From a checkpoint of a small transformer trained on Wikipedia: no biases in attention or MLP.
Each number is 128 + 24 x the weight over its row's rms, rounded and kept within 0 to 255. Layers, rows and columns count from 0. Numbers have three digits each. The size before them is the row's rms in percent of the matrix's.

# down: layer 3 MLP down (transposed), 1024x256, rms 0.0493, rows 812-911, columns 128-191
# up: layer 3 MLP up, 1024x256, rms 0.184, rows 813-912, columns 128-191
down812 103:129101139152118097161109145124100133151127110139121144141121120117105113143085110146117165087122108174127128124133144151168129140161118118161109111106118081108162162145138131165051147103110136
up813 098:121139128073138116144109083165093096123123175106126089095135134111151115126106133101114135130151108169132101075148121100104138106126125140130135170109146126130133130142099121117129169109126119
down813 097:155138139155135112148129122128082126120129125155118094121195169121145169158150174146137132091096156139094145137086124123111125156094131132124153143126124135112122178126157198150117143132127099
up814 099:131121103138142118139153097112145095107121104090133094130139181132129128142120136142131156152104129129116138121112138129149134134091135107118115121142121106121131116155113140140135073132121076
down814 088:147147114156119109072103109110094157160139104155119130129095090085126103120155135083111143103117117137141121176130132114123098120170108169126119130138158091112126148115125144131120153124122139
up815 096:120114126111127119095137133126120126143113161103112147096146087136123142120178101146136125148141145096145143101110126145176113130178147158146164133113126181125115130162124156129182201121085078
down815 094:100177149111148147189107141161092113127104122146098144050169142079142103139104126127102139132116091115114155174100148167138112140142101142134098142145133135133137130146144120111098114155136112
up816 093:151177148110118165112118144133151121094159088111109156172157118138130098130114161142137139116137113102177112158159145093121128119112097108152069125118111131141138146111129136112103106129135142
down816 090:143142151119121131154127155103119094164125145153132130105112122087156080155083127113172125156138114101154136095089137126114105141127129140152174179130148125113122119094128146172136132092134137
up817 098:113143157160106155135142163112109148119119163116109119148146160136143144148131114115114127067161115168137101121138129104131107089117112135098143098129115164113130106101136140139141130122129169
down817 097:123144160145134134149107163114121111125079123122133125093126097119102072103124161148107140123126109125122113138129116149116086144128105127126111118089101141088111107115149127149094096111141121
up818 098:113130093139111096121128127128123166139131100093177116119142118126080130079165103109117100115127080169114159095066127133127151146114134121132106134145112073102092172110102138144111091148145105
down818 095:132140148070166132127137157149111127119164116117123132129167092132086108088090150127120104138161136165154157150140083078168114114120145142090147107125196150146112125141126134137142102074118130
up819 105:101122144083114131124108118120110091139139089179129156132154116171101155151133128070158146167102181124144115095126136108117111093122148110135088154114129122108139046143123116169125149133137088
down819 109:135141113148109118111143122121150173133157147126114117157131125113117113130070130153112127075131148142129141125143116142093132127147108133090097138147076133157173143116113151127088161136134123
up820 103:157116119128124112126100142132130144139159150138158182115135140110151144092104104121132118100142111126122146130142157139114134161175127127096122125125146115149144120150106135117130104154167123
down820 098:093133137217139138089138102143146169113137157131155152124098131091141146120119130133129170136125097145114144110151089146122111157115107136126099157139120114097122124110129128146116065139118117
up821 099:112139104117145136147155169140094128118137077118122112122126125179181144114126116132122125148109122145111122150147144119108127133131135090116100152086111108107134113122104130155106149149110120
down821 099:143115152128158109143129167094156108140110141114124131096091158108127117124110120132152132084128069143142103128171125095099143136143132175086116098128125141170110134160103100172138113084134127
up822 101:152054129087154122128127165098097094091120111128078111134148119130157123143109127141113116154088137117155102192083131174089118145143121150109129146134125157132138148155136194142129119111119111
down822 098:142097109125114118111142083128136152131141161133140125128102094130157147122148107080126122101075126148105123119140142100107134158118121096153149129079174114083122108162152126131113126129102168
up823 106:093134169132102133118142115136153124177143143085095111117119129127140126129110114143114142122178172130158141181147102115154118150107127107151121150157135109121109107138095153115178147134146128
down823 106:115115131147114160108147113113128161113111185162184138184153130082148111141125137134125109118106125151117130125130138129095140121078109111092134147072108169130132107110150132100155117102090132
up824 099:126109108180173144111148109110143139145176136123153144074104107130130128152079131140145133111092142122163131148137119158132121106118120129112114118147120159163160139130144153089152135111128121
down824 097:144122164134100158136070116090143132086102102137093124138135102157155119115146172165114132131098122142126065094121111148142081138161164120156117182130139111082134164103107139147138102163087126
up825 108:119084155110168097092106135131099169082128086148134094129152140080136152154126057136122137091135131171113116110129099112156109115101149142116095148162115139136129112129095129169127143121114144
down825 102:145124137119110126123129157127110111149137182161148164143107108152127132118122200139113101156127116111152115126147143138132149089131145131095123126106125118154082166122121062116081098150129113
up826 101:137163111102141133146166094109133108098143138113135132154125133152141124148125165120150134100120120118190147100119106156080123157146139128126104150140119125100163154123147135130147099124147079
down826 103:105130122129142163155137177140109119149132144075124103111107113146135151118140147140122114133112162160104159116125115116111105096165128128131129118114127107168094125138129146134091153123084125
up827 098:115108104120092132136115124110104137115111160091129102143114117134145130151110142101120156135149149097130149098101098148116133128159100135146137146157129087109176115122100121117144139124071145
down827 107:128131147132114125102178075117125101192121139093159176134142156115148130130095158108120120158137119140118127108157162065129099139152126125120154160143095111132149123098119100177116119157135106
up828 099:140073124159154128139119113119121145121172140167127119142114171145122134169132095149149123127145108112130106134148180150157112120105097103147089118101125110099090134082109107151102113131108164
down828 098:138134147099125106074120170145160087120116159128159126083132111104138110096085137119125152114156109129152129139140065145135148170135155119113139129132135144170158155119127143149155158153122152
up829 096:172127104130121132143058112124162159190126086149133116088170105093114152141105146123179153120121133136122142091126113057144148151130163181113106113141134106133076132129092169133118077127157122
down829 090:138177177095122089146168120126124103107170133132104183183048105142072090127138132101129122132143113115154136143085126113127141145113107110148131152117106142113120120112148128161139148120100151
up830 098:103176086127165140160116124136109139110140131105114127168137080160135129095104127126088118131173108136150131133138086160104090122118120131095112108120141126127115139127120114161141135140179094
down830 098:150156160125130124118142119112145125141150170140103094176118154135138146136113137151182119129133122123096145137079128131086096156128150100140180114112126153129105089140156163114133119092104171
up831 098:127154136110126127158129114089128123122101116129113123142103109116144154138148109116116134140112114105138122131119155128122110124121105140121103144062123082107099117139106078137104134116128117
down831 100:132136165145158157127173162149101195150138138109107104116165128130131171162146127137141115151145123132140156090135124188147098112124146109092133105143112108073154137153136133172119123122175165
up832 099:100121104138116144144100101134111071107144108110157117095181105119141108159133136163123126124122152134139124089136169159151118111142098142099144135141113115148121098127125206143126134147129143
down832 103:084113115129112114149137103116146130132150124197082176149126118097135143140102104108105157135171099099135120141114118151173132123096103101211160168089133154100152128120107160092140154124101175
up833 107:127131147142129095101129106166164130120129138118110130104114147121154175160136159131115115112147147065148058153119130092115115188099145134099104159148127163149128149096151108170156104095147126
down833 101:141157120162160153113125131126121134111086118133074106161099128123150123089111098138132135105131134193128146192151118114106149101132108137167108113127157134162114133093103118117132147157123152
up834 098:115150122119111168090107149175122098166109138118129135118110136132132131111137145106167101138173134129119145126119139084118132117128155094158106106138150165104125136127120115131090105127143086
down834 107:081125128125154124133128057133147122132151145171106121109118124143126119129099173183114075126124100134142115096088132126118129122112143119156105138115116110143108134117134126103139118142117138
up835 102:100153125155154132125148186083115125161142075107127130101147125121128143079112137136089163127104122152144107183154170169130097127106175163145139130084174116119096129102096133168137132098156158
down835 103:156103141135129122206142102130145120126125167142142145157112166142088143120145120092123117107189102113099098057128172140094160158154152143138122108130096133108173109148145136114131113127119122
up836 095:133096107157133134082149132114110124101166102090102080146153164136125124094151154176162097102149110128168129151133135129103104163178132145113121124111145135134111136143092160146071139148148114
down836 095:145157125120130161120114142135150089142112140163158132157118132138132133129117130108101127075148113127147138164136158160140161121141163136099172125132154109167125078127165122133134157168155131
up837 099:120111152189144074133091148144115134105122130118103132135088126124078137131120082144134112097119118128174165123109162069143100141124132141159099145120139158153132077165100131149117138147114137
down837 098:131112071133120170120148088142158127167142100122124135120157160140154158155170129118125124162168125093123122119139113174139171122131140128091096092132179118125160138125148132135119137107139098
up838 096:126103101085152109133108154118125118139150153110129151136160109104114141217146106138143113116115127143129126163167105122083151088154147096144140157143115153127146080122137123098139117105138123
down838 099:125117141109088115126159158133115159094076167099144117087125092128096114112087146111112112127117135095130144136124159132098118143134131130118120155168095160119118125099164100157140136106092111
up839 096:101112131113154121151147136147126107098111141150132147140094137153121115116109112149133119107141153134149080092107113102139094129098107110156151112129119110155120117123133103130102108116128103
down839 102:118157100145102126116177158088160123117170102133111128124091127132146154137124135129159174086103130098124152131111123095128106119113139111102083123139112156171142104105136110127137126097125120
up840 100:116147137128136120085141106122122095145110065158140150104144153149082140115141155112132091115157135162136140120124127110117137127102146130122106104139139136088114114102150114129107122145140103
down840 095:146088133097099102133151114147101125108137108098162116126136131113110132160114123141182164097132176130098084092142138124157150117128169117184165128127180125153115139101132122095153169137130102
up841 104:121174139139162159112132124185151171162104143137164171098117115134117130108101112129099122145148119109147136162089128115093132142104181118115129121154160126137129101127128170096112125154166140
down841 099:116150133119116115148108121091106124154153147088140104106135158079108168093087144113126175130135138115150162124110171121119144098123133082145139093126098142154096124112142127111147117105122122
up842 100:110098136132129160131145099096112155125134110149147144140143192152161068161123115110124100098101132113122104136135109129104133156148108161124092118136164134084098120135101131111147147137145134
down842 095:120082092158146127139104133187134168149160137093182162138111093118136102114161108140092135138148092106141155121119111086128105132122160146125168132142153096138114151159125106160105180122106128
up843 097:110168123164100152127098108130125098150133153126096095096148128143091141121109170114159149157137121137137134178135095106149135120112077110133142115102184131130118103154180149121177138149154133
down843 102:112128159130115103066100140133135122106108138107092116091111145127149143109066099159103082118099141134127087151143123141117102120159155129195147130103090136118136117144103141140124099109046137
up844 099:122136106092133150124125119110135122147136140127095125137142139133128122105118159130130160164128124125162172122153096150136146099150134120130145138145112106091150114092151087106145095169106104
down844 099:137133140155123088125136170108151135150171119130178152129125176129143126134099168125102118163100123115120156161107147114152192120137106130129133114086098124124158129087153116140137109122134127
up845 102:099141153091139120117175113147124104135136126144117089118147138116149097125106118099119107140111126137124134084120115108139122143164168134134112170143109089133149148150182118128166136101128142
down845 093:165152149115124117140108140150173147111117125101114097110120076152106127152185123148179101094082110134139171124114124146186112171104119145099075149104093133176123096126126101104154069174127154
up846 103:115160114145116169117091122143126116118142135166087112143139153125070114198101139195147154154089146093108114125156112130157179108125140133103098112129119145085120131125116113112172138104089143
down846 099:126101121127146156113109107087128095104096105119109114133139132127149160114113132106140133119124126089109135154114174141132126108119094107162138140149128111107110168136173102112093161114123120
up847 095:148127125172118139146112144130095106152100133176126103120184152185130148135137156073164090146147105143114104088188102140145143108164168122101142122096104110123084134105133131125158125124121129
down847 098:111118162125103144129149079147104114165124116149115132078133123088102155123083094137155172170095134090144114151102156153145117125108078156152136140119141124102161097127122096103171101104109149
up848 099:147107118145128132121125133149118142107132112123109141135113164144090096104150138128145138135152169145145105101160124098137109154145110143087158126178134110136102135128115141154106148145145086
down848 093:109113178110119130118155132170142136127129143109121144112145108140156101166129121150162159122132106088108171164135096097169085109126127147106163148117109141100106104115153146105161117128108136
up849 108:140145146115137092079131115125102097145102121161100162125099141170109150125119091134154092101114117127141118074134122130102133120148116155108130093168185077133122125132146109096107162097134092
down849 094:118133148177141086154120145109136145121127165103114134165122110142132127109136155134121164156080148111124095165166148129120135167142162104144148167168108143134144094097121108147094141116136150
up850 106:134110144142144097093131095200133141157162105147106103162066125164131122132126092119134164140074096141125124095150167088146075113171123118169138127159139098112144133125136109135095104124125149
down850 103:117142095141110157122159182101148143149102134142114155140114147134123145113142094136145125119116110130163110106174149125124140090080096163111144139106113092140125116107088138133116124131126133
up851 102:150160137141119126097129170115113148111128123093159131155155162139141162132100148139122158123155118132157118153106130105136121127120109180121109132114142113111142119121149132049144118121138103
down851 094:138166145121107144149064152116128098112134126154137150115124096099094133100123130130130158137116129107158165087140099153110111110148146117116136114155113200119114148167130081110092090135168104
up852 105:112111110119122151099129166088105139146109138108068114170127150145132152118078131134114115130099096133079109153105095165108134106092151114158112141141146106176157167109091128160116122129148093
down852 107:117124117152120116192171141150135133086139138106167155144091118147131092136153109119133140136093173172144153113112120177098088180126178147114175144162087130169128093082114126160122179168109150
up853 096:140169121102131138141162126111133141074138154114105140132106150163135127148159164135159165120127161121126184143081124075118145157130131077081114106140145124123127098116129092162131142147104122
down853 094:110079148134113121135114106157175096154121157132160139109137111075134152129136110150141135150155119135092102136129140128158114156116099125155149167155122154131121146124162121124122157120157137
up854 107:086125130136139139143135170117134169119131153122165138133136129118118147130125090145127109140114114115161137104150137118159117176096133118131134074118156159118098182108163123123137140121135079
down854 103:107100114114105139106096112150136156126148123131080091167126111130112120119121186113154126154165156082133120149128101140097144120091132087119115127112137111131125097137121127170139119130103121
up855 096:099129178131148135152087112111170125102138120079151120123170125152128161138100128139118122120118155145138115131162110105160116160104098122142128148124132165142153147159083117132121096107082142
down855 093:065122098153145111124168157105111119141119164133114141081084071104122147118139119102127120167149138139121124107080141112165167120127146138090127099095089102117155127126154159173142112148104085
up856 097:146090137089125160116107112157149105096160113109103144090116140153118131181151079146110146122154105094101118132204090141091128159130150123101152095110084127134117160075139111140134116130095104
down856 094:126147134154101135130126130068100146135156107134138119113123158136122108155115100116172147085103129135100163142123101120132125123115094115130113142120147126132107101136099180127154135152099104
up857 097:116163158098119168152131123154110116135141144099129105117142145101093161125130056129108137112105104162109110158108115117099128087163120137120099143142126099121103132126141194134139115091145148
down857 097:108088121139122114106110144125184142165101138135138156152112129132100158119110132159136114134157075170171104123158114131110149110096136147131144150124157117115171105114100094152154143142154104
up858 099:073103130144116082114131125149112134117129140138125140143112151132126147173121157139134164109144138125131125102114176090118146114129135122145107105120085110077164128129146133124149160112144130
down858 099:187157111109078153132134115147128168107108128139121084147101095104137168101126128132098134135145128113068157126091160132125100129128121143126157120125178093109126101109126104120145133097104123
up859 096:114116166147148118126147160134133108141127146111087125125129116120091150088121134106112143103116093131142137092179140125157149122124143166138112145119136126124169108087136105148103091168153124
down859 104:106122119142142158091171157156122102157105111140144132109091129127126100122129130140155137120159129100105122151135120117129103120102155119166115139070131158155115159137164126102132154119159149
up860 101:102150151119146053111111137134127129092143103131098124146133126092154102139109074164118105095124120104184133123087149099137120133135123141137118139157098107094138099138127123128131192103129111
down860 097:139145141134123141129160164093105120161142143147132113127141130118085168130133168091111146142085112146068095161134155101135142131113109127106123142133157109169138159140078122117118102140124128
up861 102:163103135103145147148172154153104142127149135136124144098141089137085130126144116131122139109127151158107128133157067089108090091164124140104111166111117152128189128127165190162104090132112098
down861 102:139159117132188113130129136183142127169100143129107159104091103125148130124138129107172130147141121123165118121106133148088126145142120106119130146115103129080104142101139119146147164155092116
up862 095:085115114145149127162179121124154110107143143147076159144160129091118139102174135121121160112154128148138173115119122137098192138142139163103106115127195126121137105134112128080104107135138154
down862 098:151121121156159104163109174104150077113132126156092115155108152138104177102135173138168152160152174133097150164115091134128099122128119160139113106133119146107162150106127111158121117092099123
up863 106:091122100152123132112129116161131173134151125132146137130146126057151101159159113126126133102083132171136114152134173137107130171140130170170080173116150166041107118148155151147116144121113119
down863 107:153093136122156120122143120152095144122153132103081149079130142099144118132124161101154132138161111102140140129157127118114111105102126116130129120100148103144144098128105109166116091120149149
up864 106:122098153087122162117159147112080115064102101142153148154111141110148135135132106139160155134097113125136117124139136144101149153123123150149128166155137126129103102161110115124100121156144143
down864 105:115183107090116125104095111136109106115172129080115152137139168141101108146151106137161067129122147137140117104147136106138123125103077090098139111120116104098086122140114104118142137122118141
up865 095:118122163093138157137131174143120105157115119146147165170165141103116134147135113152141161131142112145132098143097158104048112120158130195126132160156124128164126108124150133117091146103148105
down865 095:125159148107099158108132103135134143152166135143139123072092129097114117136060105143099129106167125137161112153150131121127143127068175127167153137107120123141108127135107136129126108143125120
up866 099:138154138125117141091156095115158124117110157136153142125124089123146083100170120122120115134108139177109141110140116146116201090104145160118107169110078120114081133155164086105166127135111176
down866 102:118144118104148125162134130116111124140147104129151131128130149142108078134162114150155124172074119110144134133121089129131101160099138169156102144128138104126139120084109142144089132131085145
up867 100:097147109143098126103162113167125111104151132143153120109157179142157114152136064138154125133148135135129125129099130112122118111111105129125134158130119142123145130085136155201105164124105148
down867 096:152115147139132159125125115109092145085112166117125092125130116090109112129149146115143113142116133131118120151151130119125074153138164132099138097164139102082120151150123140096107148147063099
up868 102:153193130112103161169158122116141171184148095144169103140182107100132180125114080117122137143115116093164140143129113109148129145109137127121154131129128150176165108112160132151096135144119152
down868 096:137156132132102120137124164151174123115127164112149131108104098127129124117144153116157116092106094115126125165126105114123139107154128139104135075111158125139111063113098131153119101114083153
up869 100:122183083152129153080139101108149102095133141143078134149079147096108120112140144148137134114128099158130149135127149125142152190135143123087111147141120114138091138119125158154160141116142144
down869 103:134142138138168090103131151157124169140107144109169135136124140136199159125134186157125101147113151092122154138111112117086150138125157110129128109142117125133112112102121067111141096137093139
up870 101:108122141151064105145136167167114113135122112109114147103131145149112166163092113134164125140131067139124160098107167122140116070161126125154155117124127169129071123138111120089161148126116152
down870 091:147119137129097114146105106161154113091126117121135141141194120133136151113163172125137131111153130128137136124126113108093166103149139079124151143094201128147100141131118128135143125157119097
up871 107:143152133172106138122145109103114150156148146123134170136112123163152100124128115130099098103105095088116094123104121117145116101111140168133098118090102112157123118081113150167120115180103105
down871 097:130162125131118112184155120128127095132130099103080080120150098130123134109115101103123144179133106144087131137154116158169138087139130163112139110118093146137150094141137111150124099170169130
up872 100:120141095069140119072127105123114149095116140153116095140150137113162134125081153150123126110150179146121085139150106170119115141109147145147152188106134148119119116096164114136141122174142121
down872 102:114163126173136152098088119097158111115115117158112120101160121106112146107121130170153155156113141095107145093159112178119148187116197123152140137124127116124131139168096147128124141153087104
up873 099:103143135111135148120137158148100089134132139111111169129114125144126131090108166091103123107156154163110111138111150139121099111108096132118148145104173111145115157115137126109144150119094141
down873 099:129069128107087087078122156154118131132115178133150102118113141114117132129120090109099090128095141157086138128118116148155112140157097078097111122137116097126138123137056169139126114130117114
up874 092:171145137135096145164091130142139151161096156140113134073125148140109146123150087089174121132122156145161154102109134135137118105096152110130160135121136109128121110143141130120140174106115114
down874 091:108137138144111163125105170109100169130137117145115158142108095129141089145165130153131138096093115140174145153106147108072138098120122123101142132143126128145128124142128127121100159163118079
up875 098:122113157161141162139173128084122143150103172143152109104170131134118125160147130179144126099138135104125181130104171133104124136128122130121126143113100144123101100113144116144091120112132126
down875 101:138108145152091053108137143123138122125131164151125134138119122114162169128170116114099124164137142107112139148123116113111153129147118131139125133132126053105108117145108145155110133125138165
up876 102:104131150111177134149156140120134134147138151163109143171097152141163121158127134108105155152140124105148118104080125117108123121120123122146147136152120116118120160148106128111100173112135151
down876 092:087123093185159147137135121125105150122155102116130098120106100132125159127158126144118130161092113136137150128144103137135137147147140141162118147120134131169177149108149126103150142145106135
up877 098:138148120143136124124170135147144121142124134100093126099149104156152160110108101068110112089133134154132161151153131135119133153144169123161095104141159120110148127089096136129139137114142173
down877 100:122128146124073109117147092123141149128099112147110146183103089147176164155152135142140124178141135127156111161107115167149170149090143163106120156136121163087160134158111109110126100128107126
up878 100:142149135132116165175102122169132160139111126114119126130148144161170154134127132106187158123119090099158099125150179126152109145148156124108169121113133152091132086105126130146098136164137085
down878 104:137107139119109098132121108130103152099121138114092117132117132121122118159110179102111138138148110161143110111144132133088088152120158115077122133154171153084105124140144159175107126090126094
up879 095:146072164132100134151133110118080130139164095116119115153113117164142143151134123123142184127108127103124134117124149122137146077138092134106138087140153117124121137139166143166168160179110145
down879 099:145133158115089145105130093117098137141142121092120080089154130071121137122164115110132103096131118117127111126098118173141075153061166081114114152116115134133112135200157148112136099163142164
up880 102:131146118150107139118113147158172089106143163161158120133121116116137108168155164144131146150146134145109115150120132153132112162151104108138114165162139125144137153107128121117155148139132140
down880 103:105136137106144126094156142130156135159110158163125136101125135129097080107125172174137145156116135115155121174133109140111112105098150137097145123150125188160121140153118144096118130107097111
up881 101:130110143136138128150138129136116134108114152178126100098156193143143221105108137120132104179137158110122102144145124118085098162084085134145135171082144130161154167115106116106118131135184142
down881 109:126128156146156122118114113078115141179151138119108125140094090084098104112126151163079143060103112123121119088141145119146144116128181119142132138126121107125129154105089121103124130094115160
up882 097:104166110147173124162115149124143188099185103120162117124097126115113140125093109167140100097107169103152146121157140134141118132136156119113138153113168123142115113141151169139118148152109092
down882 104:138127129126099189087171145090128132135124160107128094098144144118154099153175104144129116138170149133118113105138133159188116081120147106115121096120121088129169133122091137101119149133136096
up883 097:135150142155109092111181120079130127071115129090112109144111154101130138112137172111170143123087133134150153144096135115133145117140152100141152151154110148088118102139114122111160100130132122
down883 093:150128124129150204141110094147085125202108128138130147111105130130132160158120120129110150162148100109093128122094124107121097138110120150137137108159115095121136123141148172174134120104114182
up884 095:107133118152142105116143106113178167161129128127121097131115138123133114112113165082100168134121142101120146119140114108134137112101164118094141163135171132112154153157119151132150132117155101
down884 099:124095145108117134161134129126129102160100119157138109197117154170129096143110147116133129115131156124134151123110141092111112144112111165129145105099156102150094101160110155136152138108113108
up885 093:080082083185104172124149141125127111068134138118127108131098140109132174112142150113145116155100087137113163147152139152155084145156154147096107123130111141128100124093124150097168104078125123
down885 094:127120127112138115148162080123084127156130122103144099105137138117121108112088099111122110090154111161143122123111103125117131073093123127156091106141169136121081156123073161102124113131141129
up886 098:102124153105152177091161109108140127120110071161161180096122107121156118136137149095092117148085138113120129107128137117113129142083130143123102127126109080149127140146155146145135166094100171
down886 102:096116153119108147118151160173157120174103141128112096147123132133129143137136115089151123105138132112118141164144105141141120088153152128125109143112135109136123120135147137134093115155114160
up887 100:133087125074160144145122144125151103113099123129131128154145099163126089108084112133109096105109143125128087136089112143158123166071105102123124074124140135168148135097124114101091119086152142
down887 102:148136112148137168146109106145128130131135130111121153131145121128107087135145143165137095127134174134151119127126101111095167107139154109127113147124165102118119168112172124123140155144130173
up888 086:172127151095186158109129156155145121126132111137138146127119081147156119092131088134118101127162110127128154119128146117111119114143138137128148116083130118122115156131110093107110146113143099
down888 090:114118139115136123102142137101130135061154122144106115153089101149155128172121131117113152141108141130122169184154119106130131093113107099179150137130132123153156129149161119171138116082150139
up889 092:150134080103161142124146075131124090130111097126100092119135080087096138117148135133125109090104161179126142129110115126089108146160130135127167138109088112118133140111105114109083103178119119
down889 093:149152108127138097157070116135116167137089105147132072128119139055160108105142115164124109135157131139122116081145144134145102141131137172154124114174113122116135169124171099158136212155135113
up890 102:100144103110143154106142125116166135171103140081132140138137135149090151099081111119120152153129142114161147132121153109129143137117120101136121160112121125115095148177173165131098104080184124
down890 099:127142167115103096120154164136098100163149116129134169136149134106137159121144117149146102132141119181103111125134083121099113128126129124125125079150139141125113121142105090129144108157119127
up891 102:161105118146172089137122128127142149140095112114114139100123136104147132136113138085139126134135163139110146144124157100152094098114131106078178107133146135135131094165117117132158143113118154
down891 094:097139099113123148126099131086115089137147108105171139094120157137124114138116125158130137143110117125113137078122119147121098130164159176125099102153104066140113138125139120073157117086138120
up892 102:152127121138101131133132100123098137115127143111136153085169131154177137113101129147131132129113137145125095146121147152124134113140058137121095189142131126089102130140134143134107097095128100
down892 098:121120125073111124127110171107123108127168151112149109093098101132083142144157153127139124120120129117131163116149136105138101149150115110139150117137113133156130121130116138120162122125081169
up893 103:118144101136140170141107126170150111102152110134138110082161125159142121100116124140135155138130084116133113110110162136096118110146167112116105125147123125132078125136159171120112148097107128
down893 107:117150129116133134129126116110117129116112105087138147092115119118144117101135141125116125165147115106119134077134139139129131087168104160108173157167104099128091077144079108121084146138161111
up894 109:135125151110135115104170102187123133133115116119149098131158155161118141156142097150166129158145152097123094139111091140128107116083154134152133106137146104111114139148156084093171102170123114
down894 110:112147124127108168151133146094141143132095132115117142140111095119113100165101102116111146146150143145100091138116107139140147144157139123100153140147151111172164079120135143128140125140137130
up895 096:160109173127082162120130134127103183146163141140113187115120154152160107115111156109093143165100168110113150135141181073170167128121115161140145128163122111143140133153152131119140168125154113
down895 104:111135137117158096125148133147107152148096150108130062104109123066139161125117122126111139137090108113125125166103126156115133154117086113145081122133158135112096097134128142123135126131099177
up896 103:115142137089131141133152131127148128106100091150142153135101140148108104148163122133126149131140100130156142089141114104128176074107164129104126136125149087152145146183114149104147129121136127
down896 090:156096092155133078105145092131120126148170148129161138117099121101117136093131100137127135135117148158114133121146121104112101117165128138152117145116154143121117122083115122161139151133096150
up897 106:148129114086157130128173114117150116095122149123170167094152115113181141116161130162110118140141111109155096107078134069082145113153098139128080075090127092167150170113092096115137115153162134
down897 096:124163130110125153124153167092119131127103133140144171118120154109104159143108148119124138146074148136119100120134155090104106142139141105122129126135139110141131141111186157144117144108149175
up898 105:172147129198118127118161125116103084092121132140119142108137155164129139116117145157145111068171082116159120151111144092102157144109144135136093128117124141112129168091069134175141154124107106
down898 098:114126199124123070099146144105125129126091093137076114177121156118161096114151127114120156124125118117144101141153130168097176145133076156128150128136126121170114112135109154138132132118128164
up899 095:117143086145075169186119144130177152130076110121131138113130116110089138127137135088170108121145129120147124127141144182130107145155143152114135139141120125112110139172144133085091146072120150
down899 096:155136136137143113186106073120071116143111141089135125137138170140147132106150145156128135114122130111152121154097125116119153122156129102149062132161115106108112119127125158152140112124132084
up900 104:136154127125110136137147109129135120172124136160126160092092126167095128121155136175111124138138148133127097130106150143105092099116140097141149117091154151132117123125118096116104146116158132
down900 098:098154139140110146160166099133123118150146139134102090128113119126111138135135113152125109086143127174137132133134099106154092121120149120097122132138069084114108132129129152086093148111162063
up901 099:150117143126097115094202119122104147134153136123112125124137112134159092132107137099116139179112150134148104153159114172076084151125117116088117128162164106106148105110145119130121142128133128
down901 100:165151163132127157134151101123128142181131105105102183132068115151092113129115133137133076073136114154133062117158138107116132116130146120142094100145144101108134146147123129141120182177119126
up902 097:076135141139109131114144122158141109099162144136138084116158101113149091152120129096131092133152160137127138132144117108091099119116151145123162163122146101130129159128115132100091132093123134
down902 102:106167148117122141159145097138105132151103141154121096171085121179158107158127167118143132133186106117160123153131156085156149129139119144156115167125100125132093120095112116112092124149142142
up903 094:152139124141126134131131090084134110112132142142111169149144103122148098140140093155130146135103113164101107151119124186144156138127121146052118107129161098135119087125140141144124127079109177
down903 099:139094137156125144116174135168120118128124117104140098140119156106118169127105158161145118104167132112124131109164122112129096112133141136178094175142146127112107166149139129118143165114117095
up904 101:119109138145157161104101125165141172153135106090094085087138111113117155138145107129135184090125142072139124121159117107139116118133144148144168133122101134112148134133082177117120128136087151
down904 107:104122143133144134107138116101144114160160129135141102095166185112120097121090115079127163115142119129165114109116138148137114113145133106128105123117106135123109140106158086085114138123127081
up905 094:102128159131111055106062091108096152128143126134137147110130099133086120138146110149117119144158118125160133127104127104126179120178120104107106152115127104132129160108146105144105165135130119
down905 090:125137118134142180114177144125103144107103146124120120105117136126148128088147149128130147134090126138098088160120141092136092164130100112120157128172106162151143144139125147105151145140097107
up906 094:168139138074113157116133099139129134120144135150109101094142130107147146125110138136141125132094145097174112118114128110114088166126091144111135135120137088134165080131059180142135176147094141
down906 092:109076109128124151107128118127148150113095113142135086163173131131099105141104121127124153119077133104086147127105139119152119165106106151103128155147126121115162103141159104100134124117121115
up907 101:115132085147111131143142150150097169120127105162118076149116153151125151159152161127139092137130123176157105159089128146127151114088098138119144159152118087114100123093135101103141133140147144
down907 104:114110149094115096078132110132118144096154150115110145167098115072114078133130108078100133117147116173165165116109130180131124142124113101124116165107102174155127151122130116144140082138155078
up908 099:125138142158127102083109174135151097102093116112095122098115121158084140171173140086123116138115141158088108128123140140108072126121140140170114160095151146163114136107125115115118126148117130
down908 094:108112119119138153128159134107119128145129117147166111123125091123132102102105128152172106151135129156102133121150154148135173168116121138116125137088158091104127158158147141122122071167087099
up909 097:129134129123142161119139078140124138189085105149134136091134086142099146124157163127131135134089105127132125093112123153103161116139131130129089177113131094147137141125112135127129085156109095
down909 109:131112121124163144105210135087087123132139117112125176105142135118134141106098194143167106119139098129102136120142132087166150153119172114125127151122129126112115104113149108090151153112092142
up910 105:109118160163090103142130139121112119115120130129172101151131146137141131127149139169165162155166114140148123136113125177098123113139088178123119126144142169166104119119149149125102084138126122
down910 117:093129126125107146167152109119071168136099099115125116096116152126156134123143139102114084151114118134146140098103152112122159139129133135149122114151163140096095146113082102105144142127084142
up911 094:124140099116135128085157112127126110079125134124115101147097117102143136150100154102123116112124180115136151120166146132167134114127146171122135122125138119131159112125130137127121109120120143
down911 096:083119140125111100125145126202151159129144103151179120130117117166139109129166113142140160144116124091138085152129104105087113137134127105146130131114108112143103118105123128103146114140139117
up912 096:120149134127111105104110151111147095124135145122125125113109138157156155129162107164113094107136158164202149093134148118156141161112146099127130144110102084128152132119131150133140123119138088